Part of a small language model's weights.
Architecture: learned positions, biases, tied embeddings.
Training: a variant of SOAP for these matrices, 3473 steps.
Each number is 128 + 32 x the weight over its row's rms, rounded and kept within 0 to 255. Layers, rows and columns count from 0. Numbers have three digits each. The size before them is the row's rms in percent of the matrix's.

# layer 2 MLP up, 256x64, rms 0.232, rows 167-255, columns 0-63
069:166148161107117160102122126203157142098070095178155145096133099138135152176115120126132156128081105194149181127106170147115152167040146083125138079097134170119121130105181152087100123114166121
120:076101111135134160171139141152173171162166169168097112144166194135153172062119112138130123089160134130152137133104177152086100147125209141135143128180138129109117113071171061154107128128158169
071:150080124117134127140192141123146161102081130145092085164055147145125099099100162124162152143115043166100158101137130119170132167143178170127163101097074174111086159116096137121102158083170151
101:080075116119114118182117096175140128108112124173142081149171104145091134142124124108156135165058135134112128081068134101164177165159109145065096171127137125170158052093122158183129098150150120
097:154101127139065095176054105133181084131147112130105128124108123142135085088175162131095133133106144182115165125082134141094120187159126115109190113168191114156067141136103106117096178171106158
104:092105170108150191162125133126114107101120056162115072117103123120101124144163155155151146075171138122122161146157121099117168125222104079091171121136073114127126083098104163118076075107141102
065:130153111192114134152049078133168088128120107145071214170138126069117133138115120115160138094095127113055124104136110122105138091042164113105102133130163101115157124132146172126099134113097095
092:103147129135091150144168143197071132121121072161204143089177171123118133070155153112091144131137106192138154117141132123168136103123186157095100117110136175114095112141086101121161089088167182
070:071107180114165128126123118152111140158101144200104123061188152113063152146124176165137163118167132145135126155188146133130179132111121178222133123100113094124123125118155128173099162125168115
100:220113175103089138129144106134144119115116115142124153157190074137153145098197127144141123158138080143109105066150095156196138166137103104088152106115140154109156137076162109142076119127192160
109:103138093112088139141057154129151141151174123119112119142085116088108133082102160110122092097124160164175182145166179189148149095132080135108144122093070139116135093139100124082046119083158086
113:116163093143165122123139117143113128120142111158137185139115105191153144109176150105136138155093237138134166131155132194122166134134132151120097072075152105136077114107162160141088043147147107
105:159110155130105217148099148154136145094149106151127133120116142131095059149176192140141167115178137141086103147149077086153106183187141094052133105164093123126085133142098128134095111083126114
114:084148145106162140175097109166143134105146130145066141134136134105074149153097130102062094113165068137129193169195099130176145100136165141135074109155154167141139183124088100124126109179091093
091:100153134135099145114158166137135165058116176156189124110160170077137168070116144127167063171125143100114132048071129093109186075134109093128126154122114163163117128156134099111157166131146130
097:167139120155228115074171158103112090108127110180127099161115143152134122102132130178126130151048064097131132166157119146148087086127116076127112151171130122118155088148150144116073140148151071
125:120149144091157153125130162179112086101157109192139141109139135120083096102125142079131129177105137082085105118135150102103148123130127140147123150149111079120081068090113081183126082098176232
128:119088086070177161076164101123120151072161111144126098126156110183145133088107151140150116142144172094105180142146064174128108135117036163138134173121128126116170119069087091117122095110136141
117:115087125170113137141088126150134111123191132106132052154082095100118089146079118129122116108129107169088097178051139127167144172062079086100128115160180125095127135136139164086090136079121101
095:121112163161115146204118103142136148110135114107163096200173126141139103126084151203183148147114138119120166136113096059186107146162097126065131111120124106117150196089144169109150151175125101
102:111066160143097074161134101192142122126143117136166100147117138090115084127052115100139107133176127120103162135099118135135159055186140109099118131148193092165110078160141122135191105146104180
114:132142143152154084064193119125141150174140192151096118140092111124090116066105113154086096118158085156157171127105085096173128134086144139136084141144158119129172163130049110142065148108092126
092:129164112164079123179161103166128180086171127136097098140093155075130131064075177107092150105143109185157131135129150161117158085109114123132176107085142117132137110162100212118107078119161155
105:099132136164158125146114183097156093115095124125172173085033144059124166091146112135184173101165148166153147124138154120137125154127140142133084159136126139052186143111182108161149137168122129
107:139165167138105170154072136075152107132126105152150167147063093088201102088182114112184143120186146164144129139164129180115136120132126144158123078142120159130169156170167114170078148134126082
087:029125123162178082147169180136149086148082128154139141110130100100077137163127105121096137136159103152134153163113119082161119119183120118135143146162072114139202145128061158103089157111148099
091:096116067155106156133098145088127150186153168132115124175103132128110106135113102167138176081106114142162189125111167118120127151197091112156187110116127099172116128132097155113028137092122071
130:069139139123130113168151159176209104121105106110110108118131073113093097098154137164108126157129170197108102112116151068169131124091097130168163150113146173181142146156179158152137104137127049
101:079148108115086168150181112083080169111121121156189123222118135110068155122137125094128108139191092176104137070130142102131101152115130141112156110163122157135088109085127121142168155125077176
107:184114104109126165144134182155131164107150110159135105117125078118107106110158119152077077115184155128122097088107099111088111155206200129151159123111120148145167076179139113110063133066150148
127:113116197128068155068087135137180103098092098123149145099130116125134102210142154132129137129105080054114096100122117074163143131157119174140115173185117163131124103133107165171149141169104172
092:110082120144098113137184074120121123123118140146170159092135131093112110107131160117069084079147109176155144129107200102060095135137109111093138113142146152138144129155133093064071147222156147
106:136078185156168176164157114148105152141091066088089056112099135125113125120078096130167139184113172134131131059155117139184118129092062110117121116154125085133157133127157086132156151116078150
098:132111176136121115105129118167164119145102135161001170137103133119127178142104158144131092160168127125070124153148124154143128136122214083106098095111154118100147130107116084092118203097127121
087:086145078112167141135085159141129084183191113071124123118142104057090110051157157158123137115098143084143084129131124196122140126153152101128126128188088132160150124126143188172111153110126095
120:106139141143074132116124067100125163091096086122124181108185147183139123148089147148172091121129192127133103098092119097138114150147103066110092115145168172152089170112093064082154141074102147
114:165132102112137190137155124090111117055179082159071104195130104102100168057103124166125123124112108103144130126066093081118094101173171096110128131195125107118136123088147131117113112141180122
098:165162173142114180127101096173150116140142088119145138102162089115121161073125185134101192151167124166115110134118126064092109065099069117149058088094135082126105106118123099133120097120166176
102:199093113148120135145158120068135089178108075099111081155148091119044184138123158111124117143158142125077138123154169132125104156117121129084110129151164182077130145134163069136150163066100128
103:141151129136113141118044136147142153142214146141095150111108128121135120084123141174094122195127148133095139152118093117141146116136161127045148116157134200150136182141127176091071087091162169
115:096140063105080153120088119110113213156151163150095127192138150129152118077114222104155133097117170143178134117117129146192109139092124088108142085169174108090116140109149107130134156135137111
115:192160088120076139167107167166144150099101071133132129081164117108134121087082172108114113163179112103134162057130112127086143109171080164124121152068156146097150089098136102164165163153107102
052:171114150143144119149144106119096162100177170158145089095172141145005125126112164135145184130162160143136129133133144165176121085149158161192116164125133159138120199101144135133082144169114138
041:133139184129125125140087074152179158093087133170133085143052092076044099122115097120099127140133072129071135149144157140133145125092104100173153142125112110117131183159141124086068116160106100
094:042150163162094131115167097104119148136123076139086137173093136158093127121145030113133110156160093141038117123121131140153119115100138102079134112134136102109126164132165184110164144168137081
099:206120176133102123147171147179104207155121116148163089118084104156163095129148140163106122194141136131157148110142104085100080131196172103140129148099100133179147106074156118129143119071130116
071:070159187141172108128162159152086140152122148137166145127118096073100134076159105108094162145113104156112121153141185109162102113112139161076135097199148068128100106075159135101073119091079111
087:194130059126120115130090111141178156125173131113160149130140116152130146099083140125140119166140142117119136130114196172123179120123203126059113037133145180120108098100149152076145128138120072
114:167116113149169142126106082178086115109151127138178171092110102158102093145116134145084145122159092133109066076129158103192215203160131165145145129131141077131154135127132182165131154113157136
104:120124145117094211149126101149136120130117176183121142144120183135085074111154147097108161132089138098145195106158142127193128179152071172165086145126194142159131103084093121119142125111141079
057:120125160194071098147138085181091175012112105138128135189099086145117148094120127137116144108175132130066147113125177158166096082127154148101111112147108107135172147139126116108111165156123142
100:130071125092113105157157048162080133125106077155191166124088130136105171148134119178087091139136128136118090079141159149153163179123154166138164135145099124134151042127140194141116142161134132
098:122131161194113078143087122163131160094156134122075176088126183070097135066178107120054105110119068152072165120140144129137148096104095137120124113183098162142116186112101133118111105121114130
103:170175126104131134124156212152124195122170115129172108137137146071107164104129135165164197078140138122134186121141172098123140106089075124198163133133165119088079112118137115103153089120155120
107:084154104177048122166172101169116137112121081093162154130167137134156117112157136068091131099165110198083081070114114166138138096150107107120132165133189121114147138123104104172088144081145149
105:175144201096111184085175168091129164125146139160098134162116117117117179085116110131170086102145119098108076129123131129190064162146081179143116173070153112120157119112132143174084135148123144
114:115090162077084137154128156154159156107128127160134073132120147115131092105179122102135136125149090096172098130092138068127073126092135097115063146191150158113109137125204070086119095120153062
062:120075128088162152096161141117174091193154127157139143097176150111081166181128151134111122124096108126180076189135095146107183135123132134178124147146171089167172159186120141071138115137098162
102:155137148133111103180089118095127107090134093134155201131158134165142128119120098107100136159084130138043123104135160102152154054147106048116113148191133122158139085114209143137147085122125140
086:178137178059048129130102148145114147118143142190113129108146131086116103093129138080093157150178138179094174078141110129128101147143161130154156116131196148129101160051124098123173112159137098
094:167101132163127096101156098181114125185161086133140110155132134204140097079108191118067089144167160150140180107075101161181102124128138162113164113148166111170115123126162133157184084132138143
096:156151144086097138116181091123102176107153135111161116125058142168171146110067116156119102184129148178122113118157112150110117118154182085135118137099115086101082131077198047131103098149133152
091:149151099068147185105144110115126100089027133057119138141102145151129141096134188121130128115170132145187127107122099161186179115157149139094167165176146164110128123086146130158127108134099180
099:144146146125063157108153145130113085096078144145085159111199090089094102148127178127090092138134175157139140104149126155152093181159118162077137175120071156118091086169151146120125090064151108
100:139177125083112148132195135154131145161137134111104029187127126093073161093108141155074090128154110152111105114123140124126107173126140130085117112111126147092157127052139107118132187141073187
111:095145159088126147135163107097143174084092108141097134175100128149076074081089174094173154145081107179131135113185125125108138133124154133076119106185102172148179139125182154153120147103097189
102:114187137076120162127142104122125152122121053160065115153128172156132109107123120108131109132184129101066147122152149171074067065109124140114136204104105145118103089126180119159129119137179176
104:073152162137115191096176098135107107094074104188152082176120121125073114140173147154154121154169140096132148102160107165116084151141140155087099120146108140178129100151165146103109097063193141
084:128144148139137194080153092113117088071153167169119143063139104092171121091157096159142181123179135156143098097120203159143168159134137100135180101134182110139137143176132108118115074085105130
106:158123155101092188132092156123074161124114113092162146170154127212119157136134165121128138157132111085123140153122104098121101149074087105145143198101099104116107106077202121098081064154134146
100:194062107143111169186085215143152130127136140119109111176123064155148140107122154094164144134157093176115101118153101150116147140133168135136106082072108181145136095135160157077088142113136165
106:138130110106148128099112145167123117080109093136131121171109149136091164127187111149140081127206120154097129099126074200141119164097041168164084127178100142159135163108118105155172114067111129
133:095124170107072201107193093153118133041104093127161143149133148181101145063152148144096164135073146145166155075176103164126086095137101157111127136104140140135103130104165105119118106119116089
105:169117154138086181139209059141116142134133145136154091132133106132123082081125106144132158166127146189121130158192098133160089172134103110074175160132140121104091126137180078121097114117195161
107:148082083119075161146070120131128160177088131099092134152134100160136136132121113135074115128088099130169175126171116160140124084100140116184136054182168117103103081122141170105102101191179110
094:124119089090138131125081120145143109185184153159120157056084100129112093130155170073166167133129145152147169137146128099159249180112155107133115062151104118091118132136126116134135117159128116
101:088080073158169100153048055129144155103142203173108126130143076144136160142112108132115098112149111147150159158084075138126111092130105125135166106154179119123138068159134129079138136094097089
114:184154125085166117113128158131145164104137046130092084124129098134168100116145072169120153085147164155107088137080131138124134112136075104070179135148126175155164146052092163132112126167130173
107:127178136172097194098137089152086130122125127186163126166052128120107112161122159099125115141158077115126169087145144119121123158093113141168177071223167156151091141123106141141148144123128178
118:078144153086072165114094115130112156114134089160111129176147127147153164101160156094122165139148165160097170067147113162113073144110192157059119204109117136154102095106138103108123190141132095
094:135108150145116179190115071116105088158096073137107104119103138117113114128186097203131132124122162185093156121115155115140138121124111096133167107208167110172114175136095078210121135108132134
128:122094181156176117121100106166107093137170068162172108099149099196165085108112197069079070153140105106119152111146116152150146107123130159099129111145156116147152115111167150136127081158188171
092:170085092115174120158138076223130114133174132143169151158123063186111166135070107135108144156148143149140155134125145171152182170130122114104127090152148171120170107171152131110073145093106104
094:125073131128099130186121097110058139126105112097126109162116126116127137145137082176172145098092072128119103127096129096116200149156172149101075141069098115138129136118175235133135145136105161
110:164042121150139129116122152189137137128136107152152127123145130134081105118131136080064165086182100165138147120070133086164168204132148162143130098136154171131143148140100108128161149051170157
101:100095125080151128144106107108105146168144137125121087193138099109109152109160084154126184053117188151068164125136126159129127163051121184141159078181098153157123178158143158119165130124138130
073:176109119179135153135126143138132155133136158129183173155151101135158128066156106166073174121073118091105153073135125112104093135126091072126161176151143134114080103119173216168086094117145145
108:151131091188152105132035152126170115076132087144128168126067110148156100217125116103096126145114086108077152098135131112112167081094139137135124107140098144142107108143089157157095133122166195
095:090041115164109197166125110172138114099125145119206174107141121155148123086149129136094134085152132169152147170139178143152169168133149092101116103070096173127137125129116182136082148165158135
# layer 2 MLP down (transposed), 256x64, rms 0.206, rows 167-255, columns 0-63
103:091123123116119166122106168146128105102165093094134182171136102122136107146161103194061130126117103141157119202115151146119191144165118122164053128065107164131111099149142110112187161177167152
123:099124153197119124140124115183133159166154188183142132167121094132147101118147141140134122122108110098186177166148116126103109103115096117098115110115089099124126153049208102177160094205136102
083:127122115122147158071154116048173194176101139076117076168102133126146136143139182140158185147106120129143107145180122141134176127177137088156093110156136135177150060150162135117080162147150112
103:070144113111141114133180153106159091123108130165129101115107136109142126147081108104145190169134124166125058114117139173128138239144151139169108099127081140099168129137110055167074145097105123
103:138143146140084106105078118094167109137073197169139115111085135169099152139095120099217087143146113133128090118125165164123130117155160143120094111143150062135067144126097061181161082139129123
102:080059145130124095100119181103157056135118132105087105151118139114118097145193144185089122125135166140167129122138107074134142090122123123142122124134116148152097165160098152181109037078111187
081:112145119213119171186162147153096089134135088115099126115086129109132095092109123223135154102092111087154165093138145126123197098137145150128087133128146146130125053081144140155140144122065119
094:110110131093150160094114090115186146180132111092120116143112122216167141169166073168127190171115186133136077155096144090156138123117136101122113171120137130118167184094163101171120149185142134
094:069112198118155177137110130140088182065131138108120135144141100145141153139067149094176168080170139134107098073112115106135149124125132135087085121144080057119149126148169118087120142084181087
103:231170153128140112147158143178136092102111125125098074128106141112137142144161149144124126101125135159174099107131065150207137084157138080150100141082127081127124122177150083124191107076132122
112:155156091124144138072158149139152112115092108100126149085143151167107154180140116135152085169112179112200117155170120090100190133093143096134071119083163111147090163113170124142077171091186147
092:159170065117103126133094083070197118131120158066165094163100084119115135160131163126144174124125115117147159103164168165070160112177149149163090078163119136149137111193151100151108099163143128
101:072109147122148082117125178090111095173098165152078089203096120110133117131137165211081101107110166110130107152127058109181134121205122137135150138158112123121101149144124091177138102104127124
124:097109153113142141133139100182153113097083149140142153163091137166094201143113119105141096184136116103114106132123096099188152104158143069120147135194145167130099113105101068175118041163131091
089:123100139137104168081156132114142111103095165178159092095077167143163196148051148098126118208126157137087115106108149114148107080122110151111099132174123131149138141161105080118088073162154075
097:088146142155150135071160148173125106116073133141143102135056143129107140151093108134153105106116117127138101158132132160110058056170151131089137133095122127139097167190126137174042102114144056
117:097127096139228141077121183124150112100104159123173086124121076155089144100178162130093120121125107163158101137133109128108112153154151090102078141156122155149146131148216120129109150160191173
120:155146123171132088117148102100137134161144131131143079211077162120147215106098100125128143182136133089110104134118164142192153127124175111132138174128137110102099094062098199159113088107116107
107:114140119148116151150083131145224182133139096069049108171175132141104094166158091091090137104170150135180098124139131085165137154180128118098112174099100100163132116097159106106094121140113142
095:114093122113136066140068164105212117095108157131111123142178134129151068175103103123164131140126172143125135133121103127112170157214141142109113096117082073122132196139127121138130125190182151
110:112141114131078135067205162124127126134100130162135096103083167087111122169094161133121139098140101118112144147208103149162156171196107095140117145123166168175152139113125075135152159068161082
126:122130194139157123116206120180142125149124156153075124069144130123202075120077084126125066127183114141113110122122132112189118093130187127094068134086154119119121156140138162117096116085130129
104:072062093075121134060134134123156122109102169137128090078132127157149132156119129149122138158170214100181077073146076092116158115107156101101096084101123146116157150100105089093138093125106132
105:202187171162147134163133119159186204179155111128113090157096108115145117161062114111120096146173099107117194133126109122149104059143137074144142130085118115114155096091135092133123093140113142
100:145130130093157144150139159086180096109157165105209107113100066123118087119111107107141123129153127103157158126144222145138117097189150135136045132102163078132174124093135115097120168124175139
088:144188060188097119119156124141182166109102099095202105159144136156138090162156147145121100122213117164154167103109170161105155104105124121107179139100116147141079098075139148130133144122140080
094:145156098144142137098123097103146149179122091134142064118155137185175131198143155112148110210149117188114134163122134114112140162139161076153079079114144166187086140178141110144122136077141164
117:121136121165096143092144093066188093119114117132128105156154096135130084189196126169139140159211115210126132128089144104119090138154108095123116144121086154150117134100061143159183108139120096
097:119203103130094135082156114167107129153122134131156101137148103081093151213140106132168133161107115126192171160142115102099134134141139082095154078156152134154035087131125082100070117137120125
110:088214156178154121139161135123096175163117171183133155112099106153119137133148167086169106095161102113140087146132140059131129080120148073117170129104159094108086097138163139144112096161103062
124:095140116125154106116133153169148041102114146132169163108124068145085118171132131120161092130068188078133132120114125062131181158136173130157096127148160114142173094106171117076161195128120119
097:151185174103177143122143105089125097124128179190133122129121147163086167125097144120144080116088118157115138097146197090111072195145176059163152094103171130115137143160135157154085126090120131
102:109141121153083102163105163159110104135088094122101123090120102137119114156065119085149157194100151072135087115199105123116156088108120090109141089097122109191136111154156130063132154182084075
099:140113129150110154171172142159121084102058167105097095113161137112116103146117147141157139099123093133095141084180113148124075110125188038153138176118146069175136138104135115109134103046167135
098:132114111125127105150116163142184167112144136105116078069095075156101205149156062182161119115104147052145111071098147125144113150158127077089130104086144090135124152105110134101121171111087161
113:080091047195102114167110100077199150153153107176127129127171125161110088137115095102170159091130169121145131109108124058110153121088112139122144120143139106143138107120144094163082155079147070
111:150184119133115137134108110163116101118115110158074108152074128118104153182103156101176124080105099118119095195134174077124113109125148205121141166153104073120121142180079122132101106181110059
099:073141135177219182102111113145129169143120108104088138141128104195092135109187113098108139167093106097148069159112132099153137097123111140132151157097135086130072134149144121139130222105132154
099:113108132125112093129088100069094060136085122163170178117145106178112130125136122178106142094137143090142135089184148114143142201110155140180161140104130101093131107078153090145213132126147075
102:100097096085120128056124100111133104136178162161127093138158154162166144144145144177137093163136166115178057115060078123101115101163091165121132159087073116129076170109124123170149143108170136
114:108142133131080095119105136141127149168112090127093134085101198101193065147137117109151154117130199149128122098180132102178182122088180130118167196123137110128043134103112110116136145144122090
116:085161076155103162131144142125121115127118125159152101105117190153157090098098091099130190161094171132111149157152161150154159129159120121125133154083095153106117101137114151112169210075063050
077:121111125145117142109165204133099081096167150083160135174130134150200102075133155127113138144093117158154097104136130107102080177136057131045133109159154153119150057124125163157175127114122133
052:118161148120113151123139123097137123180135216121110188177169138085160196123116139153137105153066184127136161157137141120129135154210154138148145128115118135097109123068083107181154138098074117
084:117149122085157087096173156117153122184181142125086172188116129181107151098172143109105120146091140059125171132098148116132074154155109084142132116115089130084094137104085172174115156101065153
100:103167132192140088107160159126102180205086152173127128064101122163185137090166130097151116128145134130123134174135109062116159139109169118165142139104153105097145140081149134094143196171094106
081:143153084146125123087113061110163152124078150098182039159115149130137092183150027108093133143120176160138119168137103162124120122140140142079148142113161144165130148134135111085078105150147101
096:154091099066072102135157123099184128138130134124174118088110125165100088130162117107144176140131167091129074157116133097064133116146160159142137134136115092154149136173099118059138160212193125
128:132128132064108101091137096185097104133108123130053150162123077110153179153153130100146122098147107086062063105130120137175126161160086111135102163124092058153119120151171124168117185123119093
115:164146123072086123158139109157077074147139143136137151172125116099148149145107141048212084125150154071092084098127124171162122123102093162152141092141084111106074115138115175116164127179105131
071:157171075062164161105126135149161103103193162115212090139118200140146176173162124093144128121113099103157129122163080146136092121132153099126154138069124133138185118102145172162154124141109105
120:118138188105159148128157112126158163105174144126098150118110070107098138124133056145115210052130110120072151116137179166117121138148144077117156133104104157149196110148118123137191112128097072
103:145134164145088120153187093152144186134196128088113115124154132125127147119132161159084133106176067108158131086125121196101096099056090166159096114128143157140158105089098069119170094088128142
099:139104084087125139132099129075131160101102163063122138117121161108069231158103082112121166173176061139155095121092144119138150131159149116149136130111125109158164064110168115074138120123097127
091:057133177118139137097106108150138149129202153134109120130097076177088159102152119108136158146111121116135102199133078061106150156120165137150104167135094073131186177154093089155133136134111185
111:166132135116118094102167101124140176135081122153114060166090119092127144150179116125132155163150137079113141117177070189040098155111093125149102122091088119155074091148143139158173159150123168
110:157103152174139159147104091064147162134115192182077098121085129150136150111097180110193137179165101141172132116107160083097136153105114150149108158166120084119146119074124140066169150163146106
062:142081118129102086143142103117097195082120100136132080147152044094145117099137155177106122116136129106084121122100101193192121111143148125131108153148111141147085161089167108073065123145068164
102:132143173141149113112124120072126109208166194128091162115117093096107128119096091078155181096062123072053080132115112095116156103144090135134099122128139095091139165128127116163099125072153130
096:132124105127090078059147201103106145173146095127078083103082135146114154097092112109110155151155112139121133126074119119124152163118111094165124120198106108160068122118094074092170069149101090
099:131084129146135048135122142130200113146157085166108094068117143091109130151111110140092133129174124145106131117133110128211094189200158123119135113137151102141124072117094086160165085110130072
102:184118103148092079092129151081052121137073110189108145094136164134172131102129135150093153140134110209151136107130129101099209133166144105071101087111136118137081151112114118114109153164175134
092:173163159109088121093106106109193180125100150128109138133110191125139112083071106075190118111126066117129169163094136123222145088134156119110182180102121132119099140150151118131140113166114133
099:125165141157167124107097137065165152193118203094141107118136099120161142083144159156168077121132152098177090178117091137139124072116156116143121191118091124081160084170092120140082152122095145
100:181244126135131123092117181111147105151121131121123096079064111138107114148145121134143194181121134168113167138152159085133143146068148048133128154130127109173112150133135150112144129127084168
104:156151082074107131092138116113149151225165179096111125143121128123153090152128143150163158118085161089158117120121121150159179122160138076138091128163100165208180077109174131086117122102140121
101:142136058120142094095138197151126169143118133189109164124082164150120079098183137056157138127147110125156059106195131095201117136158101124118108097133143148146101156120115115143097117070123121
108:114121090156160103097090084122142171167116140129131079182092159064171114073103150111170107146164128083218100126102119155088135091103163103131163127078118150081118080107141103153099112162139119
087:100128130154102115126067129064170110143126132173162075090112102145149133117150099163144075111194189136148151110144172130145152121178111116095119097074180101149111106128111144107133065209151103
098:127101097118143151140160087149131130115128136081077152093124139192088158117148147113099122200161109113100075201130115115090097162083110123130088162127092059166174185128174107153103125088122159
099:106146137117141072202136141118206191151153141112087111165094130123127138134134140122089135088158135101165087164146078133137151076165120152187105100137125079083113084167201143116127131089106158
103:060133122173195142123090071112120129191046114103102097147143115173180159143134112126107110136151183145180089138156099145156116111141160127153143140129163107135076073103121127149100129157087075
125:187157168132138173128082103126161124133117124092154095151146086118133180110160189147153155049184140184144191097126087126083119111158154153115123149090154119177102113134118091123126197122089128
109:135211074109139122116128113122138097181147161201144133097138117190201096089133147165092118125163150132170152151128098109108180118131154108118099192144088189190133112138121108144117114167112126
097:128142109104091156145107107094193123159134181128110119128072082113182204118115094092107091108149158147115093141110109157175127038165166133165127145130118162071086122131103152189136102142151133
102:127150122119111194134085098131109165118130157136100095134076202119073114064112102146188190117151141142141166111162164149127114146131161145088162084145095079167086143152090179115126092126074135
108:122120134140143127137127165062122119121182158165091173158132126124148142150180130119160176049102191146153100125108182117106095075088136121161192147174109088149127098172097118089142130159080094
107:125135055093146115182116137066129113088085085120147128081091115160124155080185110104095101144192122107086093135111110129150114141109162144112189162142118164190094162067125154128157176127130140
099:140174097110115123075169086115150154159126140086152122123159084045118141181126080180140124140112119125186180108156055104115133136149133094139116105128190128122054081106125088159105137155124114
109:129123122140117124153136167170115083142155146150045115131174130107176127123128142091112154064135139098060164076135129176128101157115144084154103200151152081139096109114057120133138168087085100
099:158135167111136112122084190089155084105095163152128123084133123124129100128164066154170109162155164083185105088105135143111144108154140171130195110191148107151177156143128067125113108140067168
117:085079145158130050068177172123209157119136089129179102114182156152125141126114102117083135100158150176105096086116105166159124143140146094119141088119134131145140086153115127093119113147167059
096:081175095135110154113142154118164124134160139113106112091119135134148104178137052126150139131115109140103086141188189170128123125158109102162139202073090143133166142205149133153153156208133104
099:098117130119134120111118158053166128213111130164073110130106122176072072130145123094093188111126166175126084153154123103100106149156156148070133081105109112144140130114125126184157133180088092
099:129093134045118154115100129160168125122121097110067095122166147131145139147119107137106143159053160081115109154122185170129176120137153074124124105162051143120122144194147074153116128159165084
102:106152120085180165144168117085163097084103175159106034040110125114182161135139134152110144114138117147149128153152134160129137150126159084112147112145122114161067157135121109190089132071126158
084:150091092143168131123134121113173149118127114120151154150144139190116137126149135123122152151081136112130128109103134153141137123165040097115155130158125142133090063108112214230049151120146085
095:142188069171100162122106092111167146129151081125102146153185162173127123183172194136117077115095111128152131147094079103107161141082133115117112171101031167124118115147132136157139127150156133
104:122128111097112142154179137120152144187101193123124136056149203160174107111117141108105119130117142131085091178129124077122102042123130130125132185058104106099147174124114106184111135163131124